Weights of a small transformer language model: 10 layers, 11 heads of 64 (1 for keys and values).
Each number is 500 + 25 x the weight over its row's rms, rounded and kept within 0 to 999. Layers, rows and columns count from 0. Numbers have three digits each. The size before them is the row's rms in percent of the matrix's.

# layer 5 MLP down (transposed), 4224x704, rms 0.0354, rows 1318-1370, columns 0-87
006:526510504502508523504561466469494506511452492505497511470537496433478530476499523492494475486473489549547475487469509534490513514506510510486491599532522465499552520513508445513485485520492491455516500541484494473505523501485513515494517508500489484534491503460495
097:532466441463492489527547517453482521509503500484531498475513530529524535509566538527538481475509474499538501517482473494501494441464480493489484560484537503483526481500516519500511523512504516542514489486474475506462469512523498487543537554500488529456471466505476
093:527504533479501512455493509500506515508478465503533513491504468514497527493483517464514465534509517499524466488462484517509480497490506521464508479493465480549474476547479495460481499468520450513448490529507456474487477491474470498513530469485478495467481483522487
095:468518519495511477499498498460526456522545492495534527500475465482537497472502519548521454524508465525491519475503453492527506463471492483504487472495511495491484494513504470477526520450532531565485477524513464508522492507478505499457503515490494502535518539506503
078:452488495497506485501529446530493478439487524523481516508462494537470509480512485495512481514526497517578533494512523501518563533503481505512474495492487483488504540499541511480490458529448475540491473497492490535520505543497491498523489531481529468523492483498476
112:469525451486510514438457503474502523476498471516503514485458480510507492538537529475503516504471485497514461482499525496499541511514533531476518493560514537503524474482468484465490490473477500517493506478530510462542530490514485454488491526522475466493470524473485
079:509503518527478468500534477504523535517430481481519489498501474497534465513508511446510544523518493530525527506470517502470486516543472498492487525464497493478508520503501495450511522467495552486461489488491509492529476485487457496483522512546498514481551509537519
112:471506523513483447507501486476485539449539520498477557494449470486491521466511535491504488495551548495517474528517511497516513529483524464526510514507528505469515528499497512519495475499493490511487520507508533493478506521497450528457489532513484477491499487463459
023:506517502516512470528456507515521501502522519497513498534485512508480503487526511530506519523509457521475504505464467460476471453471535513522516523512499470534497516475536518526524519515501507521512478490538484503492540484489504486518483521499509468461496561505501
108:521516487505490502513504482536498503490510518512506529496488516524473534569519477518511485485518480511499515468512452493447512510486460490515494477520544522492431475509477521489505534493455507477510471499519516544496520526479527519478476500520513502495489494484491
122:500441473486477481544542492501512467535479475528506515491532476464465502511488476531474495508513508476527461496446522500512508489488491535508495558515528509482525469496495469457493476537505483495519530475511459513508515473444460484429513489487497509516526504508476
100:481524507529485517498516523526481486502519516466499528507469525517468512535487544516482517519493511490533520532524497503516487499500459504493519474462516462489470485470490500516486484473521474467492531510466476482525488517512490469503540536505527513500498495481498
100:483491514485472510471484552473469545481488538476527493518482503480518481502517516508466491513499461466488472496508533504472529503526461504495503531448514510482469485512454482530497491487516470512493464507509463451514496517533440523463480476506486475500546513501518
104:515500523529465506471486456495482503508467490531531508500478532489486480492476506465540489497525489501468512482531490547471563478516512494530510480512507487472471450502487499493496531491527502457439514473496507529501492558503533497534529518504514532523491513535495
005:463489543512459501520507464487489504562491509524456553483475489522444460487453497492501507495492493516535517494500504502491511484512480505484507592507552478507486487521495504568501503507545507479489502514492516534524488479516521516482508476504477523516501484473494
126:525499539486518495494473517476526508483540515477468461472501560491486514499479527475485469518531499500494508474510489528590505500461521536502514450526497517506494559504513534537519506503511475446527504474476544573516557513500509547525530498502492488514463463499499
098:462517502514475500505528495540539490485548490474504497527468473504520492515464492513485506469542511529522516519423517523474465508457542491470488516512510512435512495518490542470497540525482503498509504511522495453490481527502540491466529498515491503534515491534460
090:508520475507479505504466521534458513547474504504488554496482494506519517516477513469509500470533504457456486514449509470490476510512507499502496495533496512487514499494495473477467460461508510465503528475528472479490529480502494503515542499494523518510474534474481
119:515538513506478498494505510470490550466445512497489521528474471513514513508479489513514528491518487484530460490481459477495511474543481544506581471514510487468484474470518487499491499483464486473468510488511547543562478499478535488474498508525526476498464531503506
069:480470509457501504464537535537503446516539523491488517512494511493491538507506488518540501518501473483437472531519526481496495584502465466465472525530514444506487475533519492485457508518490541505490502528506496480519553503506498529489536514468489505510520517527523
092:514503508512512507496521524478529530474487493480524507467514468483486503541517489488480476503495520471497490472511487487506517499495522504510497473510491469555493504487528498505469461529473478473496515441521537497480463512437506481466512463513484545526496458496483
106:523480500511499494496477484447511504526490482518518517495494527462527478468525508481521495497527489498519494528518493480507500472535470538497538541519467499521465484455522493480534513459522504532451520471512538475527486521470521499511502494476505530462497498489504
124:478498518529475523507486509511504503505505482531519462515484498508504449491509495505494469526513491503525464506570496510496488472537491472506528476505510544484477516514469516499501490503504483487528517489473493523506499489473483524536539477469504491475484519505494
003:518472492478483489486546506483514533465515482513517482521515473526481523530477533511453529492511488498514481498496515496531475490489514513510506440514509490513486490435500540511535511529504477541472527495525525477512548517503496463509497508526497540515491505529484
087:491526527508490445476495456490497480487540495534474486517496488481479542501514508466501439469486471518506493527519513500493502534529490494518470499518500522455510490509485517480504493464571512516502535487485488446530538527526443459499499475513565478480520511494464
107:480489449502527487482492502498489526527479493540469511502508512536494459501512505517516513473520482505517512493485502533494478469494512493520493505447444471504501478502489518511487514495520484506495521500526439450529454533496464488547530470510535508471512478507484
105:518494507501481529482483487559513479538487495483506468497459520504510527570518492509465530512532542558479505490510515505479487468538463530483497468487524484515483505522488486507493518477553482457536508510509478476538478556482474486515537477497479478499499458544536
031:543513432518553457504482487487492501514499521516485481501516515489453512518498471538483505497483489494486493525501524574489459482529503509509493462491455527491476501484510440484527497506522501515458507484460490539555520510492482483533485526508465534519502515542465
092:503518507504457532468500532487512546518471520472509503516479453508459482533503516543488505498512445503538484479506542511475470482511509538485509562513528507500509464506551528486521471497514485498484479497464469506486504482509480489528478522479527463515507523530464
110:550470522503487513520493540515514510503451510521512474503473515485505534497509517465509454529516507503518485463496463520493455466468497509500473543482515485508531493481506523480515484504500508504531480479511470503495505510469489496486523542512509522507492471525523
106:506513495530509499463523532535513529460466549493495502519515509501484472489505493497504549455512470463580464490529518534495535448510480488513487458479470455524462474496510513496507549497499483531513472513467502515483506510467484487458518516457519509478469504481506
106:546533473483528463479491476458547545469494494497485510517490504504519523488473487501562476513504478504464535502545542490499494500496479504510506447535461497474490491522460497494502503460489516453479507519481515529506484500514474467538496514490499496518494456488494
112:504455450513491515503483505503500482513482478490482509505484520461480483491576484482504484496498554487544485541458503475537480523540451483486492518505527510480481536489476518546509557490504449515506490519496539455515560528470472459522490478467472479453517537503495
099:521503478463556486506562486490510530494498545500469535487483541501474432484459465497549486475480516504523491445486514465454546491501507477506479508543505548535515501501511520506509496507464520503482508492520525491482499537504466519526493520520524483511552520480484
108:484515480527424463501565472515450481549525489500543537484510551496483476493492519537482467472504509512499424481502545468494518497442557466487482512517476493544496512530460494529530523508499480468497457491514503497487485524518514493480502504513489489499473498522498
107:521469467479513479546495516511483506460470504517506506517522494492521503482522506505449465511516491472525527474505478472540494536463498525494481492542467474540451486490514456533497485482515489504491506463528525466491444478515477484453528490435532502514486470467485
104:512514543465475490449498466480519507525505472532506532484466484472465522464479539523510496484487466492481497475484472440552494538525467519519453552489525501488533492501475474492513516541528483514516490476504469509530513502508476522487539560527483516489491527462484
118:507505464500469518530478522446507545513438506490532512503502474494516480509477462512532525476484507527472475525507442506480517476489481502472466477524528518492496474488497503553468520485539450507548543493473503485512504532484531470526546471502441521527530507484490
010:521481485446499474512522468483469486490482534494462521506513514448462507526521513515460505532519474507495503506544500503456490526495520472504558559521528502513506489493492512495460505489465486465505520511520553468507476540529493502475539513477515523510497500500499
112:511490474489515513525473537515506479477480473498463487462529471509483510485517480480482490513482491527542500485499473475477456514489498519501536467505489504508552514471497496528525497527496518496527481481482491514443494485535489501549491527474516554504470533573485
105:543521502511476448527444497489527453518538512508516489486503503531474557509500497471521477497506505517522503548496550493469457512527480497468473487509509509529536504508506458506517520439505509498441505511494442502449526562544520471493461485513499506532499482503502
103:493514486485439547548505523443491460511507521509478501496546499495485500488515490490455513454490489496459557510523518505474487528536495496498514475515473437526528487531500475489456484530516533478442504479526474480476471484498457480486505477488515477474455516469473
115:502486486516482527503463582465530550514529489483442515475534518496508510499497537488455522510491486500481537502501486494528505538496536516489516468492494521457505505505478531510477476500447502505502503482490503506454503499513432500495486524483490534522491462511499
090:510484492463530516472567500521503484484503449502500542476493517498520461486468498428495485479518493483534520478475505511497503509526474479438466484521555504504487544495505511500474507482514486501485524522515546544512530477503507531510509486495475507473489491524459
089:544498478519502516534488471487470462524528477479469515464476526515452516503508497513521463522498514511474513496463488483483517523485498518484482528495524486471537516464529522514480460498535494505494520485474502468503503562515515442512501518487445501479518482544510
091:540501477566515465520494488506526534473504486490506530474487485525493439546493486534474468457509508474506520458476475506496499476523541491494512500485507497527533537488529530534520515446443513451504484520489503484467513519542526456538472469481496470521498490510511
114:485507480555507483470512540520470470502513485483514488477532534501424538455497513499540529478487450498468483473518540523510470484461489541472505495494533475491496524490498523474500459522455519533463497480503524482501459509524494509523493490499522471509511482473507
114:494517516507535484484515479497493533488499464512498571481490435524453497506469490531522532523480518454504477516511484465478489499535540528519474504491555543516500491485463524533505488489494476543496511491509544503516530485530461490543549514515522539524499490475505
128:497579483511473521475495485494483529477486488517521539502492495487492514501448503521480507507465517476483555494519517530505474486468517488507535416557485482493556515538534513523521535489519519517542524482513509482517532504530480484473520501542457540445494509466476
072:470516488507499465505541524488505487538429493478518459519545503491500522522486499510495525517479494486511449469522495535454462496509475460513486512488488520518548511531471576484509536486533504510475517472527520501488528516506460494514538526494476526522485536458515
109:498535468462512456475484480485492496499486478504487499516453497497524513483518519517519453476519520496541527517532534526493540485533505499454500552518475493504522535523523540478491485481534511502500476440493533498497467482476493494514526469493537468473503546474478
105:532476451514502502488513507463503513539541503484480491521520512511477485516489474507496486489498504530492486525513514525527482486495535467489451442491500549503499561507526553493481496442480493476502527490511548493493449505523499516512501493487501489477525497472489
119:511478506536509519493520501503485524500569505567513490479486511524512517504480512477469490494505476498450479549464478500505498488515475499491490523494501483454481540489493471490473500488522493494434500491490478503482525499523500482521525520471532459442526500507502
# layer 5 MLP gate, 4224x704, rms 0.0357, rows 1319-1371, columns 0-87
096:486479512519479533465488537498485531471514530478443481524459530513452522547496478474475494540451520501520508540510500501502528528528488470516507423517521540488508509496474542489458475509511492521509494502502544498493509493507469520533490498515501478512468510466497
090:510490498496464492484507512509486507516519493499514531531468526530531500465499479511520508488508493483508472450452470435475504483508471501515514492539461507475483517503487470497503490531492502522478507503477449485501521485506494473459517490511538501504524476508493
088:471478508501422453493533518493514506531496551486469485478479531504469483523503535505486478511499442526486529521512507536500513495517531529492539505491505475516486450509492524540457503523519499485477488544503523500511477515504465492484543509510507535469514499500491
076:499522464487479494476486513462516489497514491505525519434530522500529465501472492508483476492462490510483483495525477522521517484532468526480497471496463501467495484510566449480471462508515509479516498535469488519483534458519500498502526533474484510477546448496522
107:474494464466460484519517549479474487551505520514495547516504475511549511470474494531516475451507496507465453502481523492513470490518512501527485534482528487516525478509520526524515496521504495466500506527500497464493492458481490497507491472517483505477514484470436
076:496513512486564494492549488490514489521471452518499479491512539498490476522501518478497487506499497502521481487468450474516515466507494490534521530496484546469523473495446526517458540540521501495504573464491504538525464489509497494498473505508488503477518473519518
104:478500481546512549465529513510493526494514488538464476466509510453457486545452499459525475474516509465469495503527481505481419517506511510485492439523507495510516538466499512465496455497501547507469469502527487526478528507513522489483509493509536479475467468517465
020:559519509485514460487514506520551482481568522503535484516511473495507461499463470488503527521504517490499524512543466517479533515528498529456482509447514518464495493495482520523476458493487533490487504473520508470470491471458484531515490473470480484510486494516519
114:525548491510537473482505552482492430505475495481488515496499528538480513492458482525455491544493499446572481494507468467477507490495516480508529493461539491484505497483489517506528496496487501484515512475468535426488512488526493480494488481451495546487508476499499
135:493516481513494468538486518458481523496524502483492502516511496467489548496515525479531514550484548420469460520493506464524473499469449466521528489463514524509487493475516495548502490472477459483505500485461511448541508491513511470520520508554465478461512483496487
097:498449533499525531501558492500510503478541485500512521474496489532506470522503480510496488490504513465486458509509483500522504491487529522558538485534476523479493522537517499498478516489512493457454503527512523499497515497501510514485510503473515483499512505533547
100:525454496496465492447531498497521458496501486467449479498476494496483503447516506499497471497524472510503487465501493515490474516512558524504482507510509455496495467489475550517475472488512562502480494523539489539505481513485523505505506477474466484516502462512533
103:467518496527542462461515502506491458513493489551502533484511549534477527548504515551501519519522485507521504471518537500479534506508462530525519504503516492473507450521463530525478498504501494519475491428473494500512510509502485495513527517498521480451489494523508
004:527526548516497517486500506526505558521510522510510561519493491507497512461455522488498508457493466523485472520527520512443490503494475489498473578510502463527473490529450558502476546516501516510534485493503506481561516486527501517497518532432496528531502520467489
128:476510464482482517484514483513496479567462484512497498509474487516503474482476505524514481491488520503527458492540470515503512502520508462530522495462476496504468455484519495524476516534501496486483475527484506514499519477484532465435515485463526503479538482500544
091:501513533472478498503473531503489514515507496530461482498474446500526518507507510487494492493489497475496458541511485500512513477459495528476490555529513531451489497531521531482512460428515505477516482507507526540508514518568496487477530484523506474494560539453478
087:531531494524514476516455501512520516514500500498525460519490493470487508528501471506490520486476470515514451466481507528509528487472493505504498481495479519539519499490479453472513464488483513506507492528552506539509506491468493451514499530518520503505493469475517
114:511496529509471475498497498457504501514482500479508515468474519532501496471496473514474469505548503563439518502518493490484523501503485506518480508516431528474499476461519536503512486470507452501493451484514474508518477456513551494525505515520521461511441458516499
060:508506483482515497511452490509522481450492500489499534533494496521515491475534537535466475471524474470457514514529525496481501511523469502517483502503535495497530454504513539516454494492459476465451531509515532434486491478485496526554511513520548468477512525524533
088:470517501491502512473487482499491522553503495442480517495512487550502499538489540472534530483544502474501514511486473546532490499510516469495484491526512519480498519513511500515503498504504505517501515487487486508519522521492500464462507485547530523549492512504484
107:501491540523536518489461526468490519509495533540521511471502526538491462503531537470560523496521519518528509494514505535513505500499481515528513521470513514506501539514509473509541507492497499463516524465480529492533508500479499491473499491524491524497500470508484
133:527476498498507474460500461535492479507529487503506512516480462531520502518491534493490509494472483516507515492498486512473458463521497533484522558493495525464490496459525478462512470530521468459513487523475486508496555513499480506541526507507514495477550514545478
003:469492463488513474473469477519450484523494475474519531501454467520467512479508508500505479471516441514519471464456561499479506433516520503483482521516472478487502497510467478458463515484466478478415494510549520511474472516493469483465507518541470505474499467494512
083:510489475449489517505491507514506503449474508535509517494436512479448520521514511480476548505534514541510527501472524528533482493491489496524444493552478488506493523491460511550478477487518535480493474492495543485484497481510506492489515517455490486519495503481538
103:488544536470552496483537496471510529476497517506495510531487539518465471485500516519502496506548496459529505531508497504479471491522492480480526484523481486492494503520450543532458503501464489479518517538525448464528496498491510485491467513532512526548485528509494
101:502503506482521509493484518509500468460494518466502483473510490506478485489513518489510473480502498515505496559486529477546485479519537523568486512528513520494503534509473466489521496491484500507508445511453503439506520493454486472493515525512493504496533465500496
027:470500483517460510526479544484494491489464503530456497502553494495496477559499490524469506480509490536501497476527560536494476553481512533466507470538484494485474532499500593489478497521495493465459494538480514457544470489475518464536500506494465468502497508536500
090:504476512497504534477550488540542502504514520513463477469511524509486477481514497502467512481532533490472492497504493463490516467520542493520485490477487499435541499466540500454487483544489523517539538492467501482456490494506521525501479511540486507521492501488520
109:521484486507503495543522494500544522468477483501451492490495524495531503493481478485479462440500510468525518494493494529491488532536498465486481535514528512471523505521480476512448510511497482492524451495526483523455542501479533486480520466482495539480492481463492
104:458468528469518493523473493460513499493510452558530472530495470510560451493452526494521550498481512505485460498526507496501472521450486460550505549485438525498571487485497521526474453500521498477497523506529470492510559520476518523540526468525480526509490493515512
105:507467509495496507565473531500490500504507512499496449510473471506481498469511486530493498508486527478507464515549475523435497496498499539520525563534471502496525515502529526512450449479510514478509498489524515533471492522481482483518485498499524531480538508490463
111:539505528537505512521510496488493477475504473511530441487462493506536440477535518526510484522506501515507499489505505533478487521522552458531553505515455481507459433507480519467479505486516545496508498496525513495498519500518507522490474494483518474508499477508503
092:523541529475521509513475478480466531464491480499495517477502509514457533472486506545451473506504494474556520465502519495485488486494532496471528498491488431490487506494469519536492491521526475506504483489542516517528511530518485500454496471504475510465486503516487
112:518487514502552507501494530485472521478510505489525502495453501513523457467521473491539507462514509484537493498462512487514508497464528493492491528546554518516477535483550461540497526567488508511462475503499513483507504495546510503519528520491492476489496504542532
104:475512502493521540485528517502480510496502503521487535465506536498486505517512511506490512487489532499481518540485482443470491516445515488456493530529495539492513472513478530478484479451446513485478501505505479481474528483503518475458537485473468517445512532492539
101:493484487471491481477431528475491468471524488522498481503498536466510532500486438504523494508532504487535503505479481469530528511492538496509487492518522513502456562565507549473514542498506518486523526521502465515524540475457522497512500520506499524517544465462525
120:505533501531500514480512491467510522495524478480450465488462514452503481463508483545542446490508519497477469509492503532512492491504498499509496488475540460495491505500503467518511513520497479467520538488501449523478513470514538498522500497497522483488474533511513
008:493504491469496520494550483523473463482550536509470506521514515479464501545517520514466520493548478491481523527489498507475482517531468477506524524496530499543483504445543512521487479524510493500508514495473519489479529471518516506468510516466487512468461533477520
112:565483484517500494485482502498493482451434510472517479501518484504514511528540509512526452497506533474479474551534492501497516528535464495495438462469510485505515471457503512495547508498481493477487525505473485463494518486530518507497531484468517506504498473480499
104:494514438485516513478521499507508521472532484473495499485507463461478474498478507469549486485518488456509529506555483502541474492520486496480476508531522467473501494504480532525469511511504509484543520506501539484462511500494509473524443478516485532518455473526487
104:506501498492445537478490503481479500509496478490475477563515496533548510484450511487519521511500563462512435577499499492476512520478479487492505520486530523480517497496532489544485447520493535520485515492513489488507532509505508474493542444515508456488482494516471
116:498477492535472471480545525470497510528549476541494478498531497505499532487509535498450533524503468479518538476523468478486496501524563433494559474511486520470476493521494480511529507555469540487499462514520521488517519472484506493520532528467502458465500505480512
088:498479531542483473542450532502471533503481499523518465475464500514513485480534450521421518506498483487480505504473483461498471514459471558469531523480479456493539465491511521517480503488452477521492445500457485461493516525504495464519448506508540475508508539512511
085:542541472488486476467482443519452542531476506455502517478477514520495473502505492460503511530504485472482536535497539514491520492473500518510479560474532516516510502483522497477500461474506537501499537530490516501499493501541486550499538517527492557489483499557497
090:504480462486543528492483475519507497454551544533509502516488511552504488486521486469507485480524493537496465518499483510545481471502513499529548469551446490554518500505504468508467492518544548525497539513506484480540489511489488519535521509481540474490490457496480
116:468520517463541516488529482493508458539522465481523475488546456482490516514474505463551488478466474450461519471562552514471547482466494494525522517530467515493470506497448485487476438542463517515503530459514525505480490455515485504546486522528501483495512476506540
115:480508460488486484490433494499542491519484494564498475464478512463473479487491499475513538518504497523509481479546466513504465451533523543505524482520540453499502456524502486504474504487466501539512467502516507497503527526480493498519497497483536464473524519490511
136:506506464462499500488455535528515515480506443486482490533511516459549473528535497502484526515487497536501468497479472514487492465509507481479498506523504503493525486454512495512488496534481478499530539488477514485441499529547500515526507477454485518490488498516466
068:494492513486528463515511478531547515493523524458527468456491482456536506493529508537517496535471521560539487471468523560571536545498543473523461503482499540528453521485465489467478501505519489464545534491503475483509507496483494479499484490516530505502504499509533
111:484506525474490502442513503482521458562477468532523471499477491522486506546548491501484519490502499514490523501506518517505521514498484539453532494484498520439552491529503526565534494492532497479481483552516470493509513514519479504491453524531471451506467546541466
101:473478493484486521505482540499466515516542512489481512468508482482486504512498494547541467501510543542468489509509509494487505519478482491521532497530475483525490491502518472468464518517525493464487514502488495479467452490518501515530523490499566550525499474526485
121:502529462475453477544542554497499487480483493505491482480448522548520452470501473496524550489508492505546493487478494480498497479488525505504510506468505515525466488515490508499520539472484502511441507504463491466439525474480474504510509486467483507506488459438516
084:478561503548510524470495496505473465474491528496513514516464495490518447485486486494477457514506479531484533485489461476526522482519525487531494448457485441474472527499476471476508527485444532444528512510451533453490509503489485540480490499506514533522513481518504
# layer 5 MLP up, 4224x704, rms 0.0351, rows 1319-1370, columns 0-87
101:493526511559486545451456490475513512497485475489473504510494527488462522569491506474459459489479502510502513548492491478466563570551461480514523429502458526484509515529470491467447482522503507486509508493503508518481501472466469507523473502508494508497505515479464
088:519509478475505479488518528523504483486490499496531531570458506515545455500468492517498518497550515517501521501460492476526508528466485488499497506511452461509478532483491543518526552506496524512481473485474489478518538507514501464494523497485550520516588444524536
089:510500501514460428485525528500508476517509487489481494481481519501456480520479512510487461493509473519492537463522523531519491464475460510470570499542473465502500466515467506536492512506518511529512521541525547509521508482463496499482519509506518526489473474516525
079:493503490478499490522473482482477486479516479481483539512523532543457480504513484478479502543459507534496504497500485473529494501495494479530509517497555481504493491492451546501500457495483510525453503538537477486517474504465504521429494464475472513510466489544468
106:497473501500505506486501490529518515488552482537508499516496472477485533485488526481502512536480485433502498503499475494495464500473543530508491483515523494514511508503532471484476461436483489511515487519472522494539452503498523496499455501503538502493470517513484
081:490478447482481499498495501525492553533537492479521526497482534494510497534481552514500477485521518495480493504509528514521474499473525500530494443503522509491478510535495473533523447464490549510489463521469526499472540504482512504492470537445487465536467524490465
113:519503528546512491506505499483482472496490494513486489435454480514506527487489536493559494492517481502516505488487509507481499503450535513459534468527491520461499508514512526527504471485520473433492466519525509511461478487477499535498522505504514502503517504468471
019:567520491491515490491511515499533479496545520501528470510513473490489465509491482484502531519503547478510515525519454504475535516510495538469488488464494509479498494493492514501485461471498534478500488480524491456489493478473500523517501496485462476495482493509504
112:488481517489471478514500518504483516505513547470491505531487536503492522520513491483491528500493513515555511474509482461456476510515500506502563474449513464508505516473456480480508466504486541489516507494525516516488493490476515517531492517471583505528537506494520
129:528522494481487484511489512479485486497501475491549489511510494458524508504504513502544482514492468451485479506517498499500453492523472520521493512561498465501510466533506484532502450545518500489505483493540509502543489504486427482509519473512497492477499557492524
101:501462509555541459550469544491527496503533494485509509489451530503519472479496496510516489517463491506479489452502534489513516486536506526545487515505485499455509503479452480416472496487523533483470520509511541478482505500495507485514526506471504508521515507464478
093:530437493493480491480523533479484505502455500451494492478532539527499513464460466461477505516447494474449522512513512496503461473479502455458517522488511505485488484533449501492470495465454544532494501514541457533491497478467488531516510468493511516478537517487518
102:479465494546494516511486492492478518452492470485484532489477549511498502507511513537544482487537506564516529503475534529484512488530476510505498487502497418505493526475508505492484471500490489519503502502492492486545523435493517505508513478492463533487510492518477
004:482511537511477514501484468490446480511506511479523515494507514512471541505529463507430499476479493468534516495509503516490478536508495498486498510497548530494492484502499531506486476476493493502463502511501529520459522509479527540490492437557511476504527519511490
122:521489472514474442505481503528547512496511471443502487475492527475545526506480501493512482517506448523490505482494519506530540493512470493484490496533493479524495529480467486482469445531511500508542499511516477498499535534500500509540505543539500485492482484516448
095:477479472469492495466495485493454485467488510443523474483523477481520501456530474487523502507490534526482500487535490498492483527486508536496508515493515540483457521474494516463500480542495555517474490476534485511517509505488471504467489550472487488500507496542496
086:536535497477497494472503491522517520539507510475537452512533513431530547531562548541470487495522501446466478496481501460483513474463468499505548485514475480447508528506477497561457507531497522526534526519523472506472518468472535507548491486488495529449477491463503
117:484518519459481533492460498529523499477487531470507509496501488504490490490441513516463496464496495533451498457511483468455507493498481503518486478493460509490479531458481547480555485487490487487477499473529504495519453510480513495536503491503516482552497493498495
062:506483458464487501514467460488519466517475508478460512513488509530496484517499564505478477513500483474461501514538567473501464526518524478501463464484513502512554522526474533471492448484462463516467533478492488498487503498509513523512496512528529501485519521510543
085:522478491523482493505489512493553532475441511457505518542523507474529522526482527528516484482512468513511469487519450463459536534545517485476548477500494482503524501499480528477507495493498526503463503457507489494483504538426462473481508460560509461497506518464503
102:540508519487504483492471505520508488558467529500516506523506466504488498535480511479528490541490504484541520510471469558522495460522496481483534459505533496499462524506497515481513454496502488492468508511495481544520502512482463538504484537508522486526509531481502
131:495507479525499509559558479529458473510513477524480539491500481510514528473478475513508456517530447533517515440528521532450492475539508473490518533516495519460488486460496520468472504493517511512481505526526517533489535505491547497508477484531475488509525475493513
004:521519519519515478526517508487534511493513565500488501496539538496544519500497484494492507535467538504451524520515471469533477598508492501489511477493517521540539503488555514524546477502523530521554489456453492483532516497508520502545482493468506505520484511532480
081:482509482471445505503475486490458493505530495472482539495512501473466490489491521467496493498488502554547475513524545495518457529481495481494458496512500505456479537512507484513487491496496476494493468467496554488511490517538497500512518512466512534514457507523532
108:477482501512497499492517475508514516522473467524508463507489480517473520537554515587519525513545511477489498486498506480505510487462496484484468490491456494528485510520488523475523538492467486492529495506481509510524481490497491509483492456492437544440516530512492
105:493529509512481515508492502512521511510536476539548519550436469485509465513493488537548509503510502502454476540498498492504486508505435487497474481526532522521500484480517524533491541521518494488497480483510488475463516481509503556534480470531508499505486532471499
027:465503486527454512513473527475492480480456509545454489491536489482495470566493498519477507483511510533485483480528554519490478552485509534478507481554485496491480531497498592507500488521497496465451494548463511471548477475479521460530507514504467471490493513535489
093:517493485481499518506511505503484476514543499553467475504482475474474517491497445475458512522500514480528493500509434521454489493503464505503510506506555488509498529489491517524499499522535479569488546500515495518515481466495480481470505521517493509484482524550516
114:513448540520501500507478522530503526530496469537480472525472515525498501541479522505514517473460486513431534484551498530511518509481495517510514472454537495465527500477490509489478451551524490526540524482478487494492502469535502532501477489456518544477479503485487
102:455470479522496541521506495510495504507528537494535487525519479512503489499483500495505521554497511507500481500443457474518463481419456492517536504493455520519509481484486497447488481446510474494520506510502478496527508507512515506526527513490476497507511464526463
099:470492481491501477468500454496501585481482552505458573537500526475514506510473498474491478505540479519533550521489509489484536479506495503555493542502512479475448474499495515553464528538498542487481515518475544488533474468524523465489495460505527488537475484454550
114:504433454489501492519494474473519473518494486499522486516511505540486465525489491504523508508481506468540496479517487485519476496515481490455443469517520476453531509511524511517500500474512487524492521465515531542494500534443467479503536510543517502457506480472456
097:472504451525503487518459509542458476462487516518487507513514513473478500532492475529523479505525505525505498513518511493458514510454521490478472471501468491492492526509490449461498544505511519554522501487492495524470440513570426511486502506507482496473467491564528
107:521488479507512544534491465520533505486516503539517486484510470496520502452448516481520472524513489505520500459518500509478505482432522532476513460484467512481481530524495482451507511549498490492519537499479507467487456515545510505527511503490519525450503501505520
106:475479486559529467506512479514505475488499472485483518459505492517498466482484477489481481485503506499505450489496522548479499491555471510509514496524496504524518464508533474500530510471557481535513517462514498511494534509513482527490470505487516534519527457512482
103:519528483537530463509496464486511509479508458489513500545490511487553487499518462514499491478490469502565501519503497494471532506503459498507509519526507511508488494537494503469461518469515480506492512529470528485507531539466498499522545498525464537508503475502499
117:475484538522535501512537501521467483510513530546508515482518526555496494537487566515495556486493448547543533509484520477510498465519476507481518499522520460499496522503474487541510504515469494532497465518489521501502512471481496515516506537477496480539555497482497
008:493516497471488483521536482502504463475529540502465491515544516447482509522512531512497495492549475510503520510505504476483512520529494489522517551484554496515474496476529493516481455522502482489555508490510521490500526489528524505452558528454498516471463518461512
117:508459481463481497487514496477519525498536514498527501518498488518528448529496477546516488535487521541515529526512468507485490501495511510490469497506498521487462493540500499552489478503482510515527498501561547536490491548495436444499530477488473459493454504507520
107:508532491464465506530457494500506493531550503446512506471497483492523514505558494530506504517536512528515542458476516473528560499485500500493487481513483502525510499486502524505459545523507494495493522483500452478518464495508511536506521494488519516502467533524546
108:502489482532486470488477510517517489515550580454463501435475536453459538476508521540467489483459483514472501449517501483511529486487501507507502444521537468526491528482471468452527515482504490476463484520503514461485482475463489502482485532488500514443471488486503
117:514475518506464488441547539468543509507496473478511492502527493515493482508486532499491537528529473521523569489554519479474513541497530461495556512497486522512481518488478459497505504535499516492465476563484497460461485442490470491534502518465494515491543473517485
088:494557457477521500507494530492492495510470470486514504512513486496574471504517526501508472478492536540511486493494538514525506467499513464506508448490500523495513504470472486527516493527496508502516535436519452470495491505543484476485494502513483486543515475465474
086:540497511469452495512529506474476497515506508496502556519483478524471510508479495523531495510504477531518498530491498486511526494512503525508506510508498463473515524515506502503484476500464514498537513507503483506492524503488460503531557497505496502536498520510484
093:517527484466476517510513541456481505500479471497527469497486486501515490507474512458509541496502482494552496493531476491519495483518449505524507554496481524508474508492527472461521491541487492488520465533513495510543478517502517502497519487498511464487543458494518
113:467563475471459484507521488529514485497496452503484506506553507480459499524496491506506502485469489499508478502521512476478529508486474519521494490491492499513498477484467497509498512521472516518479503498467511485463488493494517530512524545496471499495504500454487
116:510536396521510488455455470470469478537515478518517518473457508546514474454516501430537456499486489473503519529522456484499500453469479495515522479507512531511494495549491485515509517521457522502509516489466507538520505502545472515514518506492504516517562518470503
133:487536460500457480481501476546465541511498468508535493518498507492508510509505495549523485503522533508469551454512526551556518493492492506512540491526480524519513513484494497519514546514491530499490490498523513466470503459508518506492496461503476519481472489462497
070:497516512532507539502464492508484485493492470538504510498466523507510510510545491494492468511497435479506488481506514511526466499532433526514478469495471488537502468467494531518495526475513491548467459495483489481494457471553508527533521516499528485513510536472491
111:450525519470508524481522512521477501533481509499470570513545490549531496496512475478506458447502534517482509494465474489465488482508489508519475507494437479500488480497514508542495496504498480538511457528509499483472468494462467512483497513508504498488471498517486
104:541503481433470459482493479474457507538500497538506501535524543471513486519498513505505502505532452526478490512514502524502512518498502471461540494493562527497485501518491489509496513498508509501527515502505501480474467530507486487510565484486530452502510461500467
125:484490469530535489476490479514527502473519468512453516459524535508492458448558525532579512535514550501511515491508471507499537507507507489479528482489483486504511522459493487491462437480476493497451491515524466501522530509507487484450534525479501492503528512539521